python train.py --n_layer=8 --d_model=320 --n_head=2 --n_kv_head=2 --head_dim=64 --d_mlp=1280 --vocab_size=11971 --activation="relu" --norm="layernorm" --norm_place="pre" --norm_eps=1e-05 --positions="learned" --qk_norm=false --attn_scale=0.125 --bias="all" --tie_embeddings=true --parallel_block=false --init="orth" --init_std_qkv=0.0238 --init_std_o=0.0 --init_std_up=0.0238 --init_std_down=0.0 --optimizer="muon_variant" --lr=0.00678 --beta1=0.9 --weight_decay=0.0 --lr_head=0.0039 --grad_clip=0.5 --warmup_steps=200 --schedule="wsd" --decay_fraction=0.715 --decay_shape="linear" --final_lr_fraction=0.0 --batch_tokens=[16384, 32768, 49152] --seq_len=512 --doc_mask=true --train_tokens=246700000 --steps=8508 --dataset="wikipedia_en"
Each number is 500 + 25 x the weight over its row's rms, rounded and kept within 0 to 999. Layers, rows and columns count from 0. Numbers have three digits each. The size before them is the row's rms in percent of the matrix's.

# layer 5 attention output (transposed), 128x320, rms 0.172, rows 94-127, columns 0-79
079:557471502522479543510499490500491518536481499484485446434474499508571558498515533529520516518539516475488497534488533513488494502517457501509563518525464532475477463483501526506541534467476473529509473476522513512489472519531505461490506489
082:490532479482514493475504509541511510518485495491483500496530494509518500457521532527513509490489490451575471500438539514525500535517503493510499515510511502486478541515428472537515450473537481520481475459516452516503474488498518493502514510
077:491527502482507444470513504524475513462482488530486481489488485509508523550518452511446520481490527511497460473530477439518468496502501511536524541455486509499471555491489483480500494550502522470504498534510521510466508479545454451465509469
076:524551505468462469500537459520488473474518466491463477476469526511520484477501501514520507514507536485525479499486518528509527480494473503540549473503504510442505483446491507555498464516511522496466528537494505508508494535514522468476540509
078:504535476487483496512527492522522497531505478534471495511507523495463460512543531538479456502472475512452479489529494489502511496483489547532472501498524519497472493491460476492509519518510550468507483502461494483451533485478558502551526498
078:523524486504497516469481507491454522474501495477489573458501517508520487515521511500471486464519489519510520502503522450528534533501503509482478484519476513519467470498494528479514540496538484500486498468502506509522522453520411503508471486
084:506468499499474461492511520526494498478531452498486551544509483487540504539497456542487506478507480535542508472489468452528474503483471538518517496503546492517505484522493494493445501472455458503460509531522501485501513502445476483478514501
079:493524488511500521508520523520473526471514490459510531517524544498480480506467483467527496467522493516516498481480513518530511525493525452472471464506487474501477510513456479472521493506497499524514517484478510515566537551505513449481493519
076:447472488555506484449496507534459508487490496551497481477507504492513489477489503503505501481516470506522475534473483521489506517471521509519463487511525493552511503454472514488533456496505516503517561509508453516512474495488515511470531518
074:502504526479523508505530542543512483493450473467499525538502486520533489448487452449504518484489513498523505480466532519535493510488520516510505481486487440485473527521534483522482480469496497468513480545477505468479511518474501518539518467
078:524491452494552520526473491482474491493479489493462497543474517552483503539523518465507529489499455469509510512495521470511437512477476512477515516515503471487518510565497495510505538451541503527496491478526498504508503482480520492514514511
081:494502454503515492499510490520509505457512494490521508478540539541481512509496466494486527501502517510468489466524518501460500506535441483467512521537487523500523503432471498475485478483538532487504485510532534514506481499484463548479527516
079:528505502531503477490505463488523484481480480453540520510489537529496451504497516488475477498500467498452448498534451510518450473491455535531477497508484499504476526519500475471457498502514500521511495468519531510534485535496483525496504516
078:486508518460485480518509506506520511523501522505510471500490488495529523483458531498497509496503470517499484486542503481499513475548514529528550512505506520490519523513541484452515472535508476515498486470523505512487491533472479481532476467
079:451469523512467458525517510567494530537510510552505492477491523508538525520505531497492496482482517531451496524517507492479507496533506490480520473497480508465484504488528527468531518505515513527458493529522462483494509508495519560520465528
078:517482519519488480468526502429542494491503502536484538510503537516503455482501505515514515506510503532493543481549501513462489493495504475507524470480463461487518516484482530491534499482528497520545540461478496498500480540466480533464487495
079:485488469477508514498506485486536458502470508474486466497522481501492512547516473484480494541524483529457505523492532516502511444487528501501489513495481485457521508490511520468509464525479529475467469521495498475533540501512498545507517494
076:500565466497504485477466464523507512551515454473507517524455503505507525492503497496488528495506519473532515505520486473520420521487476482511495490484536488507524473530480508510481524505526476527504494483511515480544474473533488496509514491
074:469525534527489509497514465474510492505540497522562483527489478460527556527476497492539523507514463481460495496513449477533478523485475514471504480508539524541491486475486493496509505460458498501519515528498500510518516496504462478469451459
078:454508486500508503509492507493489522512495489516456472517534530476541561511485493487500504526478526463543499455493489519429487479494475487474473495498479495508559566472498498464523479464521490508505503487506524503497478461500502541487457508
075:472540506468539455489475487492542530482494505520513499497484505507480489534546492513476540497545516503493472533534530501465522546482483520444535562511510485463499524550529528520541474510520527537500519530487497498469538517506501486495492494
076:499524523493504517491510516501511528481473506499502518493558496502487502507508441540497529515499508475499496532523499466512518500443482545492519482513461539504497492524527486480517473510526498525526499518511475490504533456482518428479471493
078:532519546511478485459466515487538537543508509478504505488514489494481507525536473484471497567510455501506497523474514515480507501486489516502530431446479490510503523478519495522510516493520474514451510528451471476484516473494508494523507506
079:467492526517487561525503500512457491508481530475461486481508497502537487545470503473479559480499525491500516496476490483483480513533501533496460503473509512502467525474506474542501480505528458491469539487507468474485480525503501496507529467
075:527506498538507504473513520481492516550501505517544521506499490501480554514510531501528495513488502519482486482507502491546526491446524511476492535506541507583475510496554514495494527441530471492532531505494503486527480508496465547478507479
077:490509519493528499506462448540495525506484510482514484486503469494534493486537524521469532495511514524489546471506501435499512501517513510489458478498494521500525463518499472451496498479485507482590485534517532505500508515476525516424506470
075:492533468529507519490471466502516496541492476501514520494448537484478501468507506547460506526489491491520538507447438523466477537495520519485475477510499558556530510506462489494498504507497494480516515497479547485518520528497516517494482519
076:509567486511472516501488476507532495442490488508480512476511548529555536532480550491507470517477493438474555444500482540484539506454522452476478505526458509515482540482475469530517526491492491450573483476492475503518470527486494477508518535
077:494445495475507515458553512501513526531483471501500461500510486456501482470536523504534504513496565532492479476478501553531467515490489475475544547500476491518487539532525497500530518499505473508499512533503482495472520543488447482510503474
078:501484511514473491523508461498459501499470524502450511502533505508510515497492468521491547471490545494528492506529487527497526483498498496505494548519519475499471491482494486525516465492433517458522505470464460522517540486468531516534494526
076:494490547465440509488507525489519502510478508527524495459503508501453495521506475500494501519485494522491523499517529531468521491519494537501498501484502443539503513496500494545496496529464451499488546486535481489495503471485510497520506470
085:477499533516502506484472563533497493508508490507483494514503482478488533562491450468547529471523477528508488497459530523517494518508481499485514482486534512512511478504497499505506489498520462498496565504576503516527508522486523463502513503
077:437516487474510494507513461470473546496525492478487487538549493493492521463488544509512500523470541505509512520533487535509516514504498489493518497506503516467507517510458486504543529524479473494468473501488494451546491482501547535514515529
078:480488469503539486484501483466506508462510518510449526519519480547537460506503443482485491530474495493467537507515502511540486510528494486537472528494518506448487486506487469455463482510472481511465496486507507469525564496521474514503507490
# layer 5 attention value, 128x320, rms 0.0809, rows 95-127, columns 0-79
079:522435508492493467510514496470508487492527520556532553550514484513496505523490513533506496550501497496477504543456534491531486474501505510515520491474503502459528497496542481481519512474488534481528488514457473439500522499526471532503497510
078:478499500560480531545526483477450489516505517508528524461498492537492465461464506495520528501519491550510483455504522510441532497508491512540513513562486476491486465532492472502493525465514484518488501479501512509506500514512525535513497521
077:467457515487467488487484528524499499470503543486536547472504434468501520536497475514486489536498458484487464532498489481492505533498524516517510520483496510521473529521470488469482504504506451479504498511518480514518472512520485476516536522
077:476442536508507481518473482483531507486517426491511486528482494502509512477493489450504513523503519506529507489496511499483490530477509530446506495524492478473466490508524529530517463533483517532538486508548498508458470424496537496506456505
077:515495500469490527513497519477448479513475476533496498524491519494478517496512549543490519517462485484501528503513537552482491525461537488478517459486507503484494521494526482504464498497491504479551493514493511503478470546521524471536497497
083:514506491525526505503477505461523473538461502534489476478480492501518500492511512477466500529492512497471486528501501558493515477516545495544488505519501541474493508484476480498540496477464477523519493493482489519489481464485489517517470470
081:511477480528511489473536497517486517534519500515521507463550494509479493520512492522494518511507515505523556507501533544531450482513480530486504497492470492503481464506516500468495475514491533491486444527503461492466472479488486514506490511
076:537511519493454497479515512496547480495509482517513505489495501501461501486504475472510472518494536473501500453461497511520507449493489528500522502463509522510515491542490464459506512518511520470504504487516511492474526511518473506510500470
078:500433511531529490475438481447526521484512494509510475499472488502501512554493496506531508522504467498481476498528474474510493484491499489512513467525491516484548505424457489479494532512511508517499534490487527529499475467488486525527499540
075:498504535524524510456522502480537562493489529489474539510509537484508455479500572459527495492466524545452504502504524515530546491522501542524516510474444523469497526473483493501523502543471480501510525495470503507503527511468470500528486501
079:544519500533487517496473500485549487508470506525476507468471480503514507519560545511523515454524466471530517482491543541526515541492529459510568479504502447527446520470520466514528503509505505516468487477509474496515491509484512531506490444
082:519503495487481461445515534476493468519477515503485492441484502486496497494510513488482532503537499517535516517491543446480524506507567503456489504526463470473495485510512550526542467512487497516497509473480519473502512489497530507524498509
076:482477491533499513494463530512464457470471524462484515492468462487489520479472466522465493443503476477506481503470512522462500498463508496503480451497512530523483505511482483515475558456474541510486485529500479496507486499511520479484510495
082:549496508500495513463470520484475506446480491481532478481528550543440476499494484504471504515465442501546476538504513469492469513506539504493505484549477497513499497472481489480469482518485519513491526508468507506501561479507546509531489517
079:476517490535511461505495466511487498535484522491517510510499463491505493478498519484452503489492509477518500514470499517516513526501481514548446504479457528504501492504490535458480502485480536485511514503499475530523494480562532501535462486
080:509531475517491477465462473537529540486517464545471561507512484504484476482513494527517454502488490503504470506487476483478500530493518495523498516500501463488490523496504487493516529486490492506495501505533533535543528506538471474494514485
074:515498464518491510500500534479460518444505525541483467511478494485481451458451535489535499496482480550462533499515541498512550480508532456436509514483483497489506483499476486515512552506509495462487528501503487561469489489507523511518498472
074:520517481496514522495495521469508525520482466492492505527513489522454502493498472488487498517523526547537472481474555526487501498497526477543522518467496500476516488479499497465507525547501487493495477508501472517456489506482473536523495485
075:487498536519539517515528500532493441509506562465510482473471479507477483494477488481521488481471475513507515506484481569540478498491505535520549495507509507513462443511490489496529510514481519532513508585519516480504526484497496541478532490
079:494510516534491539509508488558460518516510553493517454476506507487446466499483486509483473492503484478488516480499489474499498466476501488509469492490514494481543528525558524531464487489520506534486503482512499456540460499466544520482489514
080:500519515491480494467490488493522483518484541500496506543485512486524432492522537476499448521471491519495518464462473503485517452524524509527524530534502510488528527505533503510492538514480502556482468476430513520526459502545498505505533524
075:472500510449450544510496524502526504506508485478527510533482513525499534495527447543499505463486530488472499494580478515494480492545501517534492472499527486456509453512517505483504482538479470493500491478485546519532500472533526540490521477
080:554563501523469499497490549456480454534515548481549523472481528503519531496467520520537479483474510558528491473515554490474447486473492493471474529491477462517484502498453514519540502526502489504510524483494524498497472504483471486493539527
079:483473518492513533470498500536487513444472515547504493512476506505487466522453484488492486523484431485510508503481528516511496535483446472481533476498506511463484525527479518542515507527474526527456502476481497485486521502499534434481498497
080:487514461543530504504531514465485490507530504524498500521460520487481538473479519476486451491491471497519525508469500459493476481504501493499566528493551528494521522487487499510504518479488535523460484512504527481534526501479520501537509509
079:483491492474507489472526475472494483502520477487513489526527468473517511526526527511515499455543505513495512479492496469520508467470501505497510485493527466524506532467529507491505487508546554514468560500473490515508512461503491464448530489
078:494470507501507519535548548500518530507512497491502488503537520512466463466482460515504506533536461503525506521489519491495466482473525518485532498504480458502490445481528516481458482469524505483482462505500508469504506481494510551489451514
079:477528511515535505527502478467491494480542501517521563468460533491509510507434511495540496500483444491496474525513508479516552488476494551489500469515549531468489463477447513522520536501540483493500515479498522482497468487483562463509483508
075:473564476501516523488504530482520509516478488501508511506513421517486485490509544473493485536507507476471486494501504496489454547494500503525478519534501497479528517513524523475505545543508536504502474488526543490493495455501474514496521488
077:500499480546508505520478464511472479509507495480487515505500500495563517438491480492518493512489500496539466496554512511488497475449482482526515494484523552494510478531507486456505490498520539511519448531492455522519500522517518500488551508
080:515508484505524533468507518509493482481487467460516487506504535501517407482503527499525468496442539464481520519506490536493480534474481503526494484542463478480477499481481520508518507510513490512530519521468481487451496480497512486514444504
075:498511513518547532485496544528488446458506508516494483467467471455521498514503518496444490484497500491551465495484507524473454453487514462490492531494497521496502501511520549473495519481504535501539512504496526519461517482516477512483451493
077:528498484460551514505504494539461511503483514513469497471482513472516530476484498483464527472542501494519512473489503503527512480503480520510507529523515455548458518484499496469523494486502457491489491512508454516503482501475534503543571475
# layer 5 MLP up, 1280x320, rms 0.139, rows 0-6, columns 0-79
100:488491458506483522469498511508511475522496494510503499506483509497532474498558490509467502451519522487471524513484462541467525478531489500504514512512502472517506494531537503546478538537461495486464480498478500521468489525507545525496515513
098:527463440467458514479481509501528497493471443540491549471503505491532493544523504506469474490470473524515480519484454456499557522442504511486495453497484490472498500496457474504485476527489497498460497441469530529493491464513502556491506497
111:519496497494471474512495492496541485514525499482497521479465475495516493520546503526493486515510473530494479480473494523473521527475484465493459576496497504482533508487499511423515492542521526524497496475548471497481495512512529481491487517
099:499527436507479492522561488485526476500509507497534497486494494493516501474507513474469462494491460504485471468505462511486492562513501517484499551487488491481494548467495493481521488490511484491517524476500495588486506476527481490528516504
117:487495447521488472518497464501488513462511497479491493529515524514517491531492502501480502512465467478488478532530503498523467527520538486528542527485486521534524459481533459511477502526501510462510495470491541530521498468492482566566524488
088:531513528491487507475504504496498531544478478493491501505504559527469498516510516520482464520473486439536502529515517482526518498474493487512488515489494490477453536509466506497527499483484495450461526460524482490470467507508520506510481493
100:500484486519534499510491480533470501490500467497461513460470515510511493514503509518487512515529501458507495545506498428473489537492511494432458521536473467524534478487472493541434564474494532481494519470524464503504474459559532463515526527
# layer 5 MLP down (transposed), 1280x320, rms 0.0347, rows 0-6, columns 0-79
098:495516525478489537471514521526486499528536509496516501505497527479547521542532499523530515454495539460456510471450482532510481477527528502485453467509503509479468520496509461522491474500515501542486475514523515524482521516508501521415516495
091:488492513495492506472502511515493499567495510446470517466476484510498512485474521503494498450473542540470491495518487449481470516503496492536513480478477422483488510471488509462531513480523509520503484558537476481525516503518506523464486489
109:521484507481479506534499491509507442484512493546512478488527481481512509443483507520483491533518503474513487524477517512557500478465525527556479504487507517513493517510501484491457520471509502562481484525570528518483486537500540521534531492
095:539484511493495484466501538490549450522447483535456515511518517453472508498492512525477500527480526478486475488498476480497453465516544506491527477510471507524514512466494483536501499539497522507514472481500497472505517462512523504514478493
105:524525490502514500536494490517503531499559478526518521518503520475501502519486493486492478502494449483540462505480458507494524461528546474538486505507497491529538476470486519498480466523559512482493514489484477516512498493526486485559499476
097:452506484514497526505472467540494468493515504495517543492488535459498482519539489479541511519480542517435537465519511487492493534478492463495473514475516471531479479466521484474515536546494538455506496513496474482557501515502481511467484540
096:484489533480469492510460469544498515475479486494501532531485564518517496510483478473532514442487520504472490558486506443519473515485525490524489484492485483490504476494479505504454495495487520498477517502480535569487525531468499476524514480